config = dict(
    n_layer=12,
    d_model=384,
    n_head=6,
    n_kv_head=2,
    head_dim=64,
    d_mlp=1024,
    vocab_size=32000,
    activation='swiglu',
    norm='rmsnorm',
    norm_place='pre',
    norm_eps=1e-06,
    positions='rope',
    rope_base=52800.0,
    rope_fraction=1.0,
    qk_norm=False,
    attn_scale=0.125,
    bias='none',
    tie_embeddings=False,
    parallel_block=False,
    init='uniform',
    init_std_qkv=0.024,
    init_std_o=0.0,
    init_std_up=0.024,
    init_std_down=0.0,
    optimizer='cautious_adamw',
    lr=0.00123,
    lr_mult_up=0.692,
    beta1=0.95,
    beta2=0.95,
    lr_head=0.005,
    grad_clip=2.0,
    warmup_steps=271,
    schedule='wsd',
    decay_fraction=1.0,
    decay_shape='linear',
    final_lr_fraction=0.1,
    batch_tokens=[131072, 262144],
    seq_len=1024,
    doc_mask=True,
    train_tokens=867200000,
    steps=4553,
    dataset='wikipedia_en',
)
Each number is 128 + 32 x the weight over its row's rms, rounded and kept within 0 to 255. Layers, rows and columns count from 0. Numbers have three digits each. The size before them is the row's rms in percent of the matrix's.

# up: layer 9 MLP up, 1024x384, rms 0.0365, rows 354-377, columns 0-191
# down: layer 9 MLP down (transposed), 1024x384, rms 0.0446, rows 354-377, columns 0-191
# gate: layer 9 MLP gate, 1024x384, rms 0.0349, rows 355-378, columns 0-191
up354 092:133114131171097084081116176150177093121121066126134199115184107123143187181127084080117149133083113128148149138146159124095100186114198164117116093101143134121124128189122180192175124162114138159111186133086117176177115175161128122111119123232112189156191120135088166078138102076109142116133110137160166105168156138126088118123128150094099124090116136178150107190120173158147129144128123132143160149157179142160066187137170128151123170151159075173157074148131132073140143108077094126100162127115107138117151144076191122119126061169075140149132158140135174155091113169160125181
down354 096:207105126105128146153143089168106173155141142148124173109112134144151141117168143135137134116168143122120121149140126119159126091121135081130139140177088104151124121125138105128116118108142128161167089120196115151128135121148143076081190080119176143064142204072169180124140152115133076136129191138098123119141102090071133124216116127146157137136087141072165157103103133135124103168123085188123138119144111099084125049137079143120114138096097175089141130107170077133088071126172141182147109144110132071120129102166114108178130193095139120106130091098168132115084179096148127097
gate355 103:079097117140095189123148101069113100158119091131054186183150100087117118128119142117200114125119118099115132192100144130128101068144171123090138159111150099156110153081170144087046125127143148099119136121106095125140082054134045142125123152106164132122136122149130119106183143147085149165079119151146153137125132073142092166082124064158165097169148175083134109181099119134076112125138139123157106131128110179079104124091149120116071056086177161102131147102159105136124115129128113084120127111127139124135159166129100106144128148102100171081168126069175149125170134096181091118
up355 099:115108143068171102075133145147113122106192142128144172099154117111183127139152132065087081132131117136123091152115081083144104127183172120167099098151127153121144188130128103124130152112086090156162138110168152057146140113169180037124114106151084070133074176121079143077164089126070089138134148143150097151116147126197165173149097119112119083106143081143131080206134116145130116101163083132049141186175132093098155159124126212138135083131108134128122187080149129132163126171087126166143154136188132101104081197087120109128125145069106166126136139184135090149122103146112129163
down355 101:074171102175133179148126090108121144137086116094141079148082135126144151184163112162137150102115157112110182218143113157054127120077127155133101181084118114170124113124128133098119155116093151116145130122105064154145133131097132139081107168098167191129156104137178131100176145143107144112132151143119114089129125102105107082043093151108066145133120142140099128152191133100114119130122104124155091143139120085116088119103130159128139109121157126129192113186104132102089053106133158126109090102129125134144149110139188120142159149162107134113175134053116123031111071145181201166
gate356 103:083154126149141124167136104134115127173149102146138112151101051138132095103130134104055122204178078111109075133121095119155180127105189157109176126167120100182142079111161134107113161134162108156117153113172083188166135115095051119077190186108094119106093192179133093133131099156145107093108029169194113160170109085143103141150136046171067148167051150065133199124176151098135145160150142178193190135056120102096142089073135123162133154126105144111126155117127107148101159162129120142162069113140142150124170155123196100080134172114128125121179127090102141113166155176153082157
up356 105:096104181127130080166128151079165083123157117129071139190190165175122176123176118160146162120146174074145134170130078086134139140089185089117085129157148112160103164171127157164153114104156140102182151079085109100168111099109097108209120139130209144146171118112099156138193115141111177159135124060131168051142119145106119126137084115087127121114211094103110167166152089174077107164068116152164101138173092170159091172116048155121148142103069096165177147137116120110134097161113169131100167102172116109121148118119124167130172103170116101096125143137101127177151119092113108129
down356 101:093133199159162171101140101089148104125122112144098093151120107120127131083169103134124095160134110139146176162080127118170078094116155121063083145159142115107144114121101090123076126122079151127139121122138107181151125092145146177120113098119131169158140134164126146121131098127200113076175106088140128101086087167112119117093090147058132123105099141145155092168088149145088107133104093151122097096090180186127074184140107111148142174127090063110100141180117135116153120176112090085117108155119140148153109146166138133103160105069098127125100108120209107157093157104119116167
gate357 105:081097135067119069059137081123104073130071135151128137117147139098133134140093099197165119090125151151108179113120069151100124130106090143156119159116118127091112155066142154120096145083080129134130160077120090124175191110189122082115163120123117083134129152129205106124103129105124116132174142112120055098068080160127140162133147128115124153125112175122076095115064096173115092055095095135099147100113112136107102173147043098149099125116100165115150093132162168115108111152176072124191129144134116132158140179089148142114120101149153056092139116096132135131087146131110043081
up357 103:115177150116170143097083093099158089108117163146132213159113131093123135105061129142115165161120091117113125198142113102182121156098150101102077122157114170095121135167118117138120148066141150127086185180092129122081052136123130119148108165086126139113054149090168164090111104118143083119143046230117103177128097183188170102108155176144125094088123160156110136134158132155110161127080146162161166053125127173167157096159169181101087174146140155100144174074089095115141174160104100104128120140148159100118143082099151104179121159112099120102122160160123094146146075122173162141
down357 108:119105122179182127081146110170139076173165155141090182142150113141154163171101164076162136093093132132135146135149174152185170143138126139099135128084124079190157136129117134021102086161152066177089051138125106198122120097161065156141116124158099146110130085121158155196135162154064165089116157087130150101124071136103121136146091172109141131067176134070135089134173081154110119112164077136131129148151139102107111154109152110108145179152128145141119085139076127124098030130210136094125126134129100142147135089157073134066094160087137131122080134162191121106120125098106093086
gate358 098:170165129168159155137165087116088139072102103133152111102123074133119138117112082166128102094125135162142066104185203092070141075195137159142072085102098092100143135166127134129106077187106147210097134100153107105085094109170101133098159096068113116061154106127119206102134125146178153126164146098089124140069097139099103178111100148068163135102060118102069061139071156116117144205116100137158084125083101079111097155092135126177153123132167093108143141110100106122194147120134136125082190096126191108113128104083084146155188154093088138169161126159085149137114114154088106125
up358 100:081114153115112101143056164110118145074092128094105091129150158057114161094090051141184139141130119106148120183136155138113137125133130156127206148177106155080116101126145097140084109159123120162112103096159111197109162127135096081132099120143062147134146119091119150110120102112149119120115070130167135107123142151143152183155175182099126211055133145119093177134103138182085167143109155079105141119073124080103099091111127125182099147145121150099166115144131138049123104117132115127191111133159155125107107175102205071104095105181122146074077091100091173113126125142086137131
down358 097:124173121169156145084084155173147106103122111124142115114047148151110145120100163115138105094137114110101157119111199141106126070157100140131107050157130101176065131156078110139114185087106156164166134124161121065106073106081117046069134151102103105153143147130158093153155122143195184170108176163122118123123121132161141135108163111122142082103093076146129099160108134118181168171112065136170094100108149097120174164154121166193165119054134131075167121174095140211123101164177112143104085149169157087154110128097185150127177185139097123134153114078109115136144118155109133108
gate359 111:173120127081082130058142135123154142159115146135150140169091102106160110144089162151143178088117162212098163150096138124099079150107132130132138140151159166190132206103174122120106170136158122147154133126138181096123176117151098036111151095050153087175118178121153076131115144125126096084120079144098101094127139081098153149177058136078097132104117164171150165058106146120134088140123121096141132100145207151173131137103112140067158165125193164059082165126119145129126133153168094134115165100105122102139126084148084111069136142171054086174134164134080132087156117112121075051
up359 105:143127136117057103126123140152100083120135110145140167143124086143121187106194094150146108175141116096122144105217180082135136136120122137136117099100200132150154143100056046117128115103152085113076079053162154145133185084125120109149149143152091106151186109147159155094078122102109112135164142154149101120154156098103065139133179151078161107124139079097112083191176167116154141092123123124134117187117101099163104161148086117104090187196121067206098105149128122078083096094154140111091139109182105171153178158160097129165068082127089088111175171162138099122108127090156161195
down359 099:104077137085160121076149084089155144125040119107109114130133166169173075123095080194124162046133137107144128137135136135086122141109126087154164138196124163127061136112151122127158206134129151117124127190108120140111156131092182110170139124112135157180097113140142167142177116193175116121088120140086115097154120103105195116172131095142156102110152085153166149132137085053159085112133152095062095144112116089187134221102159176078157148078141136142106165120118132152118132129113187124128147109083186162128115150154083091162186134097121054127136101103133178079141106203141098118
gate360 097:148153104118095168157111140093143167121113100153180117107071098136095157115124080133176088138104106136169099111142133187128100106162093162147108151131120126200160094150146134148148121136136150122125031120104148099100177180089155124103189125146120088154154077160126185130202155106151098198145137180108168154157140128122111139127104179105085107106128151100134099123123139142098101118102099135159103129102181130122085146084168131135118167082139173096098121197160153142116124080130122133121145072068171129145167143149146107139129115147061129171157156095093082124154139173117094099
up360 109:083156125156140166104111130086120133167139106143161106070160162140050130116092112102135115092126139117146109146106166193114116091139137101118076103193149179168139105088131094157153107089130121134120080164143114158141135090130121051103129163039134090115120132058166189187152121100147100152140106199100192062065085153113110189112146135166124149110090112129135115098135100165072105148156149125159144138134101098161163139147146159140117113115169162105105125202119136137113115107097114169135067126101092094071166115175139145125176148100167090118157125136091119128161115083097176189
down360 101:166160116151154134126205127143098126124147149133103207117132109150142144140181114126103138144140147122102150055178146126135053134084125107089162123086097092104143121187131159130176142135125122163161187110161101147121126123094159099127120154088153158143152116114171181144119121111102096071148167141106131147131144083116111111134090152210108096112126174141127190080090084114104134175077087101117124179128107104126087051111121132072180146143069132125130092155083122199154070149173172085128111105157124144107136109145096075126056155111121038090083117151161122101133131131134164149
gate361 099:096124089105171124131097139138127109096103051120139134092147109138143138151122147127109146139146067081158146157072118105111101134134170100131127154126082106195129134178108102161172129165183115175131182171146124115093135145108127128162133172122152131149102096082096140172121110145114069084109151103176121074151086139177125144106128056136079176163091069050188158176151123151106153135127178174161148069116096119119111132148138155168068111145146064186116088083106134131125089076124164058141091215092150127177186134131115132135141119090143161105152098174048081095115114130131146147
up361 089:088122176116117142180138154158116160088123117132152040133100130137141097122173104113062135113090091178123155136076168116118178124132129169171117087071140086089143113114151161187110149153106088153147080171106164134136069110127117192137114094183184154116118115180117110120099107120098142122112147086191083143078148123197096147143130083139092167156078099101109157113156110178139139123111116136129163139135127176131159106098141099137096168148091112151162129154166099132227095118153152091149157121159104117161141112125159122103100141141106115111139143158096140161131074153130131147
down361 100:116115085106144120053122119143145095186171135095159204148175149105190118148158116115108157149146144041121111100126094128149078179103116149118171112153098172197112123149128113088176150085156127136121172131144177161135134103152153135127137149058150126053089134111127146091126161109131120128150096160126142111122147103139114159060112147131154109122135196138157098104201115137127147137163082163094134145171111106145190141179137121117088135146136026142108107145092174169108239146103073063160092142135050080113141125101173097103108158116156144164097137099186132123197137132125124186
gate362 101:090132086158152092120130143153136168149127105075123111115124163039191159160096147163193124133160133159109176125130098095088093127107116096122110136078128124152101141064141154089098120121173111078069167163146160133134202093115165143107134128070103157120127125125165162184114113127142050142172141163172149078110129101186115107185142134151082137092165103171120137165137124110157096161119105161155181100136128173130084114177142105151123091168117150122106116143084112126125115115077132135131124155112094144138143072202113143126090083183113059067125102103108129074153102123124175138
up362 095:078118028122121095152156105127093171060130094121133099092128116082159103088105108156143112138142155108132102112146125065101101139098122136121139110091130075183104127101100153150158185133133177134150175126148098114182143172184062136126155159149177166161155143114124126128179154104130078110135139130126150082069117189160069080167099144200154120153134136102101168128118173077133153157108110113154129128152153164135119129104163038114129097084163097110155138100093133163172137150088175116121181117078112094173093102109105122140146122155118128116193114143156196115120141167125159122
down362 097:147146185163163111111106142124134087181137146103139090131108107083196196144130134119155144182150144149167104125071076108142165079054097123121082168092138167141094116152039180120133114184187101133135135124145148129113138096149155151076099110109102065149125166109054124140135138125158149088099085132161095108153169065099157128139177171101069146161103158130124093189073117081133175064096129118112141116134133094116085151138104052143102099105135089065096121123148098144128065152166120078142139134147098138137115183174110104103182118186129140136103135107172163121138100110158112115
gate363 105:088149112097143125050126084122097126141200113144119085138138217100140155126135089090109110146149169150188160144117162166188158130126181131151109122137089124102167155150131107172067117135165089124108125135124124118153126112072093129100085088157143142087101112178112128100159097132186115098093091102119133172167101095126080124174131127064118112135101116099188186171049158115173148107169163130070143229125129150092126101110136083149154134141169108111137108119090120116164068098133135121066137139081129118108164138147220137161142141126167070093149175116111132135124144076088183101
up363 107:177139109100083078136144152160104148128136113117161130064121150109180108115151145097056105125166124131152167067161102151138182048120099142113129103162175122113119137080076091117180108157090124101112142166149140121118166137114157086169145089178107119204155124140131116085125154159076099106128132143168108134116136040104134111099069133092091087127181175103085107139128057153086192173127154086096162121164164154143112150191061136104132101095056195076137178138116166159120158076077141129096127153158080148095134101137119174173190120095120150108117094136121105144065138142149121170
down363 100:172161104104113141102125149159113073098156153130142161142137186148132167165149156079112122104121117072149100100137151180232156071093112138154106137085149109093068181130173109141110095146096124109115113201124136110155115122109133146181097097095158115118132123148142123147128133136175158117144169163094086109117090162143121131110079172164169168111059121147097144122148104169141140074177075132159108161092103102064140140129200172149152120152142138135132122042118143169118131127159135083100150166132127204106155169151126142104153167185085144096112169202119135136097131148117146106
gate364 103:105161154119100141094126124114163113187100097065103150150070122149120074196136136180153079135087127111142081077126146147136071137113201165138197083103173139125058145142126098138028111124131170113120123151139133202116117188115127182118124171151149143096135143201125143113107126113158139076086120130112135163175123158122143115146161049127140091133096131139126108120094107088165051139142147155135114087088121111122080120157156144114121129118176146136060109132128154149125174093098102193182120206145099061162150101171131124106121155117071162146152111141140108122087130098122135143
up364 094:164086078102090139098168116171125172115088156172137159115136091132122129111114114092070121062118085147103085085108146099125132183132107134132103128135110156123113126173121090106088123182105088140231159188093132095151085121083115109119105089162089166127056123185120090123167121164163161138102192129113118169121098189083143105085170167175121112111111084120120127091172173160107158083082141128127095099137125127137132097115156125152132161162123106166143119119148146132122107093092156154127118116124134114131091119066152132172173127130134212200075170182118086148087103159138112131
down364 100:159110179118114102141066157118117114158142133135108165128146119132126104117136129099097112181090120100200085111164068173149150070132127118099135101119144149127112136121154115130132152098202095176115160114152138121148177212183139113127084155077158090085094092122178090113155121077097123120110102161126129099067094157104126129197140120071145134136104146054113151142152111092145129099146096170141126158140117102074120125123153097124104197094165124134134127119140079128112183153165155097174181128149105081146126154085107085137092173157120119156190074123111115086083134084096084099
gate365 100:176191153102154120145113077114119077139102153198090093135137129084110102167107142127149152166174193153093095120176144079136156059109170157115112130130081152110106131117177078195110093095074105066122157141115158150102120120111090133096100166184138168073119120129163151106148124163177146137118107152105177141092158074048175029103119128119143117156103093142141149091123098181089150091173055109189159106127103084120159075145124102111154188161119170188078124109134160141123110125090120152084119112119159156108152119118142128113126113168112071175118153072166169146139099080139156053
up365 094:117089125129123112161144109118191173095162114077135151181065138148081147099155090121133122132098148137044147200149170172116116207126111183154176147117151108092176150138201139133121148149143087092148168071095137105144152158160109158122098089171143092122125127098099145102116120132149177140131137122166061143115155154117170189123153076118132170043127097136070063101146174150105193187132124137120085120136172186126169117152128148104166084119129117142087161151164113144156131142119081175153088032107155161131089122116119146137110188166098201112100146141152120107162125119124117139
down365 098:216151150141151083103123132129124181136182199128136124146165115086109169103090135081068152136095117134187134142121102130124153151179065160109150165135130174104149090115133149107182133145194103135127140159126085140144152102115164094130166109109102103179134162079104115128106166172130151132078101143097147160134081089076122155039099149063071114082113199156117143141158142110122127068180119134082157105120094114126072127165143119205120108170147135089102174107190156087131122168101116125144098120131130146120140210081160116114089146119148149123107110160122098102209195092123163139
gate366 104:116124094114086092104129133097186145078148136084122141103105154079169151134145114137147112065110131177137109184095201133151057198099057140135124142095096146107133133173197128158143176137138134130176136135087116108172163161098130148113155126092133071156097056184139134114145087173153094157124166129124159189121082109173126136176102164093118111153102130099116152106096180125121098148111101202125176184098184125110130124060125104116142096095103133125147156089173106114148176206091117151146120092118130164101088144125073152093181108094147156138112161130136146124185115139169147168
up366 106:079137117142152085099173153107134108091116098043155131151083055129150096171131108067156130087132142111154070108167097112141117112162148200114108146147127134133090116141167110144143131162161141092121132155095068178168183159202143118108152159095105108080132126164064135145148163111143129084099118164146132139111110129050201151158131102109099089143120144135105175155091213141103126170153102175136123150103215112075079094206100098168123121106139172110116175084135050122099148169127175166101169103174121161127105119193118117106170158101093145123110159100173110126194158102184114059
down366 100:125111182096118170129121116139151109099133096096109080114142150139148137147072140106137132195183097108132156125169064129123166107173156127090136141162120108125036114109058174097090106114083108083190122133090109082126115135123170159086095128087137130168151116089098129113121169114103109120086060141098070096133155180137149144139139102113137120091157086098170145113118198178149083137174160109101186137135148180099081124130145159132133105155151107103139142111142095144176201139104126138158173127140135131165097133100159100123169094169045109133156150144075114143057065136071066154
gate367 094:076081154119196157129142094105136148174123109147123097155128122118118153039144092175145048147154081175107137128120096095160156086165107171153103103080123189149164093137134126104076135136160145138107116099111120132143126079141095096095101127192176139077154168171183064099157127206082151114082093159189105098126138143143062138140161112140141111164104135169137179128121129063108148122155077155085137084124088123086117144124181128201147155102093133115142162096158097096170151161123090113129121126156122096114175196126138088125137125152098159156130151192072136127157102110175133121
up367 103:192147125115058087078117126140137121127037148172127139142144118122138144157157128110056166092102144177104094099162142146154152098101150119093123063168067114115106128165130056141094106107163125155138156127186159110138071148176139140110148081155149053109089080106102146137104128150121168112181162086091146128110135103122126099084085137155170120094116184125171145140134126141164125162156141128178113124074163109103173070104097152129159109098109185029126127120118135097080147154143100166123126154106172112111156160096088092095211133092143089094114099144162212079100092086098055107
down367 084:113140108156119173106134118169136157138144061150198190153149135095122131054203115140106086174120074130112090114113116134087119108144136124168113113131096165166149115104159083143078123093156132168120099178119162129126132147096125136138087174113137176123128135185162150091083103109112125131053072124197133138071108192128075113135079177173151131135133044089132078125159148080167154142148068139131116073146080129069138204126149078186077167166121126156146140127155094130157157111139092174115146048142108148144129147143145139131118132164142145110114122115121103175135139125178147110
gate368 095:144127133194133085143097161174111180142179102148109130114140158100129111148114182149166136157125111178117084086195134113135125096130145136089098099158126112161122131197109095161066114083094158126102096130134072111100128073153079149099099126135109160137132169124135145138138066077148109156113106065122145136114051101115152131118088130100141113096159137112093107185159106119126087125149149116107142157097070110100146169119096113171152181119100154104103090172122133124115079121168111159126122113106140123091048148105102171188078049154089204114124127160109115129138139155054114091
up368 102:122166124129108184123145144135117122091152106093085159104145103120165162096181080120137166162091113180092188123119108125162065134087151140132155064124189096147197153107135155111081131091146146135123093109112139144094084129094149139151127166108143050131129142118055138177167145129143182098170225170184107125151169180145085141138088150150119156129127110079106164161047101143114125086146155183140119135149150117140133143094117134116208070189112107084161106162021188165127136099136121148098108133156149103141148147146117139094175178095110101182150159147104128120121128128130107162
down368 095:183123156045176095067171130118079109111168194141113147140161142101126105081073077135151123118078115117113125151115106136091195130183152119135114165089180094140150127108113130140121149175173150094105113122073113119183144089123122061106104111164152113146092126107150089091115155145092119163122153149131158121158131103108130138094195198144055137116103167105071117125130118084161188132125131170160107141119212099150146111085194065066112090112124165126150137083104118090145095126092109096112068144085079196160128159118138079139126209107101082115138207133085153178199154145114109155
gate369 099:122133150114138079156175094082126154098128113224111054172117125122061146146175127172137201101142116130115133114163145071149116165078127156108171111125135086169130120065115079190183113115196078156112164198116084118097186085121062110182123132116100197131172113178168115140086101120102139100071144121138157148120107132096096096115149154096176129102145197073154099116076109098059142088099115090146160124138130138135103107099084098096057113146122136150106117127095086151147119186117160046187127149132132156131108113171203133129132127151112042202136142136062102102192125142187090085
up369 094:141106127164098145172078151146124110111082150085173108179141168170148174101151162207145121109024174169138119099148140132198079154107125097117166094086150169158232144151099152124085136088133111119133111168104147113102112121104189123117094153052132136164156053109137108158148140143151113128187189147131100150109127166129133172142149138104091105102116135111132137147126129105131130115114063152149049139155170094171141124027144196158070158108109114142118109114125126158197095087135166149149092091148162110099080091141123154136165093100152158144108151114104102174180122155089119146
down369 101:130149120140131141115160113080145188171133139120143145144179130131083108110084082160156151094180070195149134138164088109103133160134095139145122136114140164180114121158137210138097166123175131153106142154136103113126170115104121143118163152091125162162068100128111108130138054120144126073073107098027098160090082133193120088160180094128167143067150108107121131084164158130100100105097154095103195113106118117103110153136136097074124120118183131141085160174135118119131148170196123156123133151164167238133112163081167131126110130234151124094112169150148119128151078122164162148
gate370 100:175072106071205087127120111118158140161137102123146116165159143095194154142106143101173151153125158099098140088111142139156139137174136084123160114152154119092147150129117124161028146079116052162130111116133113164198154107111105092075154093101135140085154128168084182147104118171157120094130107164108117143050136128163138124129104140099079153129188092111145137099151164139106088119110162177156163161145115122102132074140197160154108134138082107148126116112125131166160169163126134207122137137066092101129185151146154151169125095057197155102070129125142191081118121122068128148
up370 102:086138086090098114164074101085155120153103084119123130183164157163116196071092084127093108204115133092170107155096150119151154106133141110108147167165141119090129149152144148113152175147189132135136121161079077142158140112099163111116190128124156148163135127160132093160124119145135133132132099159153173142089124142116135152111120124095111144141156114124156142170132073160083145130092166118138133144100111142172091106128143161149113153097115151177114104085183119107156117143081167103081175133095109138107164158126134115149113107130122160092096131151119226101127081115152149142
down370 099:106168156081072100128087082173096091099111140126175102086156121134126126094157142181113154086107114134111169174127094139109100131093095160114135118109098112127075080131092172097131104107121181137158117160059079169126131052153145108098144132085135099190129110171163126191117072111058121131185117107131113114147098093110106149116158123121194154134151151161178174145134127132071145154190141135130083115082157088066125145145092149072161133140098179118157129151147110161157198093090095110078149137118159096120110125136112155143107109128118117118108167141128159093177108151144122136
gate371 095:166143146120187090111168107115141149167112097065177082065102122109156126137184160049063124147136155175128114079163160106153185079123129116074104123105082158189128146125098092168141114149184077125193175141108151095153143141106087135106115108117096132124131100146126094106125152136137155090106161123111115107076061048126090109096116125071167087124093118128074115180149130139154130134040152075187106103152135169123115159098157074209163149118175095119092132063110121153086196143148145153144096159098142086165150074118178118153162078153090162092165123063107151143157128068144083150
up371 093:138112118157177047117189121199107134089155100070094133081114161099147106126184184161114173080102138142114111091145125088092151154088080116077129107131129163150175154147136140134119158081149108140166125133128057119138156133090169150163180157112079175184123192092112128100101143153086127130105154097116143136161108094127165063107094134132149131105124094107101114194117134135100134143085139136174106125176157158121136125133074150164170123130109125065080126119086148124092135129126111137161120079110178086136120163087180161112140131105114125106141083103168098168162146106080025141
down371 097:161098135151099115108094150176148092134139125162119139170118136156130126159094094144095092100125072147087116088072130107199097115149119097141092133138103155119176139091018120124152155152077131200190064144116159124164137213119141068126094187130201117086132120063090107100086141095144071154119114165161125142121206126105151067105143126125182103135179079144113115172106125129072144138152124118126133116181153165127088047131120137123123101144101047108125110172047146108110232146119099110163124098167117057166072173189132097131163106113158132183102117079125082095087081140110158164
gate372 095:161122149187163123201094106125122126143080130167164137159164140162068145058064111092080138159176147108135109135142114163051105096127116066106135149157139116086096122109118108122098095088112122114114141164118102092203160130086171137139119107085095198081157114172142137116097109112147140134086119145086143087071169050149150148101071166129112128131148104144179113112114182128101115137209108120101071169127122173104197142161137093098134170128126105056145105077140123159148153076170165128117098139064144171104069128127125128171042110095040114158112190180101166080140140116149083126
up372 086:098131150182157193138109136071127093126151126189145141138107104062097193127154092128130152137170123183165147152155128130051193149187116156149133126167088149112083100179138187121139113100127104183139165190163153051139182105124114132195113094127102166103106113118171124123184141162216164102064095077123104147186106132121156134116087144075102088115144150169137125098127132165144150126154100118148083098071134136110128147169103113178113130130176113078174187101131073138146149147104135153144061146139079119120139145102144147147113199125083143120081138086145122181135189097136146117
down372 091:133103100094112145132140111185145128135110119161142042117110229126157143100113143081119111072128168071109133117145101159124099158146126119118051131083157083147136121063135115119092097134095161048077096123083105170120106080118099160100146140124067073124165211104102108114110157130069125136183146114163084093156127096107159118190128125165159173136158140116112195133064156147103096177138121167119120137164129138104175131103073163094164173132103185172116089175109137120123074047140102110139178117087133130104140174128110091098084122158123122082149122169089119086147097083148108137
gate373 096:145140138115146115115086094107108136085107122166190097135181063113147084155129143132134146178149139113106150137093132142147112107079100124116143119109170104110124079156175130151176098089195108140165155105132140129115108086114136097047156168150147086178097080129144163155207132117139117107137176075139132131169082112119151156172090152119155105096124188112118176142168163073088095122112127130083132138186150150105100122142176224107144132143104161163148124118146136093134126122128111102123139118117163109067060119171096081113152192087127128119169187097159150106124102170152098147
up373 110:161144125130162096140126126107089162106077112124164117144193088078108102175146142159109181206172107119107128148080083116172102161080098097091107125140178066077064051100118159107181127087145074163123133097168109097142146098077158135131153142096160112181120118087166142149125066077098125078168160138190153097162139084095145156152107112133154094125149149122057136110171135152055156143128166115117084076138142140149175110196073184085176113170052125142195133134162095121131146088166124059134132132118146097118100105204122123112084151114170113141151068065237179124129117177148127156
down373 096:176122091119133146104247139116164126116164120095102123092115136116171164151081077181151090085156148176079140076100123109090107112169127147125131149149129155103125186133133116120090105174093129181119091121168086108135120155120123135154054134124151143113140154127131139105126156106096111087121117139113105138099108134148091118108187077146069090130086081148138102126108104112153114136140135161102160138138128117147099112112123068143158121090157082161162147130076172131151122169170082149105149174159121112118180129161137146062146113062129149087102148188081150126158139151105160104
gate374 098:104166184162084134165175135115174156092177163087107155088139111110139085106066174140086089070098136127146085132109116065160165128164135084134087141119109100122139116080160072121154123064173117084172093100132110118066069107145123149139115108131172093198138123121106071129208160138128123103096146171171141128148183157101110158106120188122124203082120132088107123138138084042119105107161125103118117134133153125151134136127239092100056127137121131173165176123141077175113146141147114110121113143173070151155108098180087114148155114128147129080125079128113035094194149093137131128
up374 088:108120148131120196061155116133153089102134116093195120129149137153174079151127115169098149121120160138162111150083120119119143148158097156156141092132132218059140212042121115135121080105136120097126119164152126150121170118127118113113139189144143126123088123146099091105105117206197135151083115180052145144139138089068137162151124132118176191074069166143118102089117097090107110065096103157128154087139160073093077138169189071092156147168145103157077209094164121164102123120150127121109140132133151116148097136106128093135133107106113116206162144122113100075147138121138164121
down374 096:074126164130116119153163138115133136093131130112136155095075148202146134126170139117082102122092124155100131160146132133195120162104136099126119153069132045118037147143119141106108038106058164107168109103127111109086069126124136096141094116105135164136149117153207115143198134096099169137136136129111104191077195157126139134157093142160092109130182056099136099191122129151141148216178154131177091125110141115187158091115136145147132150102057202083149106088126092114119118103138161140102135144182101104106126112121128105171129151072144153096093106144129134139079110128160084125
gate375 097:095168091141091175086162129086118079131164134107103144052158103179117149148196171157183111119114194177124190144136038105108042136152125212109100114151157117108110174119103177125128130115129095160077097132107117110130145081140071130127124061133118114128122079139143113096139147096103132091075093137111123170191118132160116124100164114114177130072066084137128139135152117179165102117161115112142115151158081071088125141143076128139093117087102112142072127150158107102107121132075153127091130087138120171153146156099131166128122153150130119109137106154099111101135131059151132139
up375 090:083125174157118072150135117122186155189056106107017123145114113147115099143206133120118115119119165126145110132136119149091145174130153203061104097136086124086137153114127118171152109102150151122137149097170156167131051156132173147099139097136107118118176097136109119160161185122111156102089139097109151160075114122119179164144194120191137096089084080136115153079091152122189095103141127124147107135110091091131150158114092110141146160095140142118092135078131121100128138153112138138180095136100156130154090192122129160098223131139115139125093195156145185167126181107211088090
down375 095:178115124099168189131128158136093173112179112160222163124147096120149126143123135141122123134062167057113035136151148096169096091101118118110133182110115162152102075115205090103114100198122142080123136093099121161144112152151155145108146158171122129124086191084140144155075122123141158158079147132157080102172113185166126109108124142117140100099180137097158129126114160178062143123189188150106089118141133171107150104170144159116153107148126082143149084111124137149182106105097168124125085123174071147154127136146137157097125111121169093114166135132111147146170124070143146122
gate376 104:162105097167124051177145091157120140109077145095190086149144119098152099118127149105091121159054110159107146153137103108112150061066118102098109175169128132133179094202124122102119129124132092156175102099127088093156064034096139074103100162067120117135081117104137112136112165093064130171071085066184169090169098074142118131161138086068150182154111168090137102162127170099130147105173138154106156200073161183143180077082114104122103133144121146173120121199148144143154151080092146166124147125125094167105103140110148128169104129099141092091149086086143154134136197130134138136
up376 095:089119132137062124174182111132138145115121174116129109121112126085140062137160235069170144045106209165126112177139128190096120119128141129144105120172141124138145102126139126128148161147068112127121126119124123151101137145136108147175120069110079135125156063151126088158144080081119161133142119146134074102091153119116104116105152180114083150077184143102167101091077051131160101118089113127062141146190143135125133120184120123132143130115153129151092134186093192143134111153138112139126128153114172148164090147039115115140093145124054156096164094178092098108138141160148128146
down376 099:151114144151146122059109173045135145162185103096044117133127107133068155119132131119100016158142115118096110115043112066105077123120126090097159151093091122123150138120173182137087143112120086118161130167123170105117160100151068122145134187141120092117127164091147104108065122171090192053126147138158180164168106104150135082136123166188179099117134175205121143146157142147135164132099155146172119119071151114151091100173191127119152137146124115137134124115135171098106148113157107119147150102142149125099021104132058107087084091171190093182127116103134120113201085106098137109
gate377 094:180108149116086184096169157088093116169130099079083157129139157168152158116144095160170113147089151102091088097151118119116105132110195123153169112109149141114157119186113120157098109085188106100095029141136167139109173131178110137144091181115151086113206075153146118095203103135144149113130101098209163080120129130132106157181070167180096077114176148143110194097140163150115102066129146180132111142155065157192161065104174169130072159082044230096137070121095103119126103095123191108103153118133102104102110115183136112102141182124149158154145110125120204167110120115195116166
up377 098:068154146107119158132104112141168166115174142144126123135109136161087055186157109171099148149164147110133198060109147202116085165103153153123147130165115122113104123137136159124100125085163103169100103135176131149154105130123113094123192090076077154155095140127103130149097137111151169106163128118120074100104131136115169127167131078179098139151073152140108158120093113141172132134113142115164092094098148143117114140143117141082167137069108160083094163164084117129132089111147088076160069199169107121097112136137163124064101117134125085128149110075101142128170121091046187122
down377 097:189113094167136140129146115095170076155174115099145143077206145137161186106130106112192086125107160155139152162140126153166204112174113149105123114166137072174115154146158115121125140135142157138137119105156140086099116155120209082156104108097086092142133076147245119095110108123134071105128142132077092127202150120035071158079087158156086108140115103140098146093117129181132114111117075098133099177116157114153063137105119106142136092185134103082172156146095134204146020150065096078112110108128151130184088135114170184159141129186055121093129086119156125145092119131134080135
gate378 098:129136183153060110158119129169137147111139122178113103151112126102151107136141139159116167105095174131109146126142112144118151115112122116135136102135147177155156169088155125128154132116117130160156107090122137138094171087084162089088162139170194078135087141099186114137185116137080140172083094086144106105167126139196137120139124131166155144117123134105102140154172140137055157104085049126129119166148104135151048117059172183104072161087135129121097134130101147053084092180062128168087098171117155142123124105105130141170125145101194153099143103123077175111091157097183099143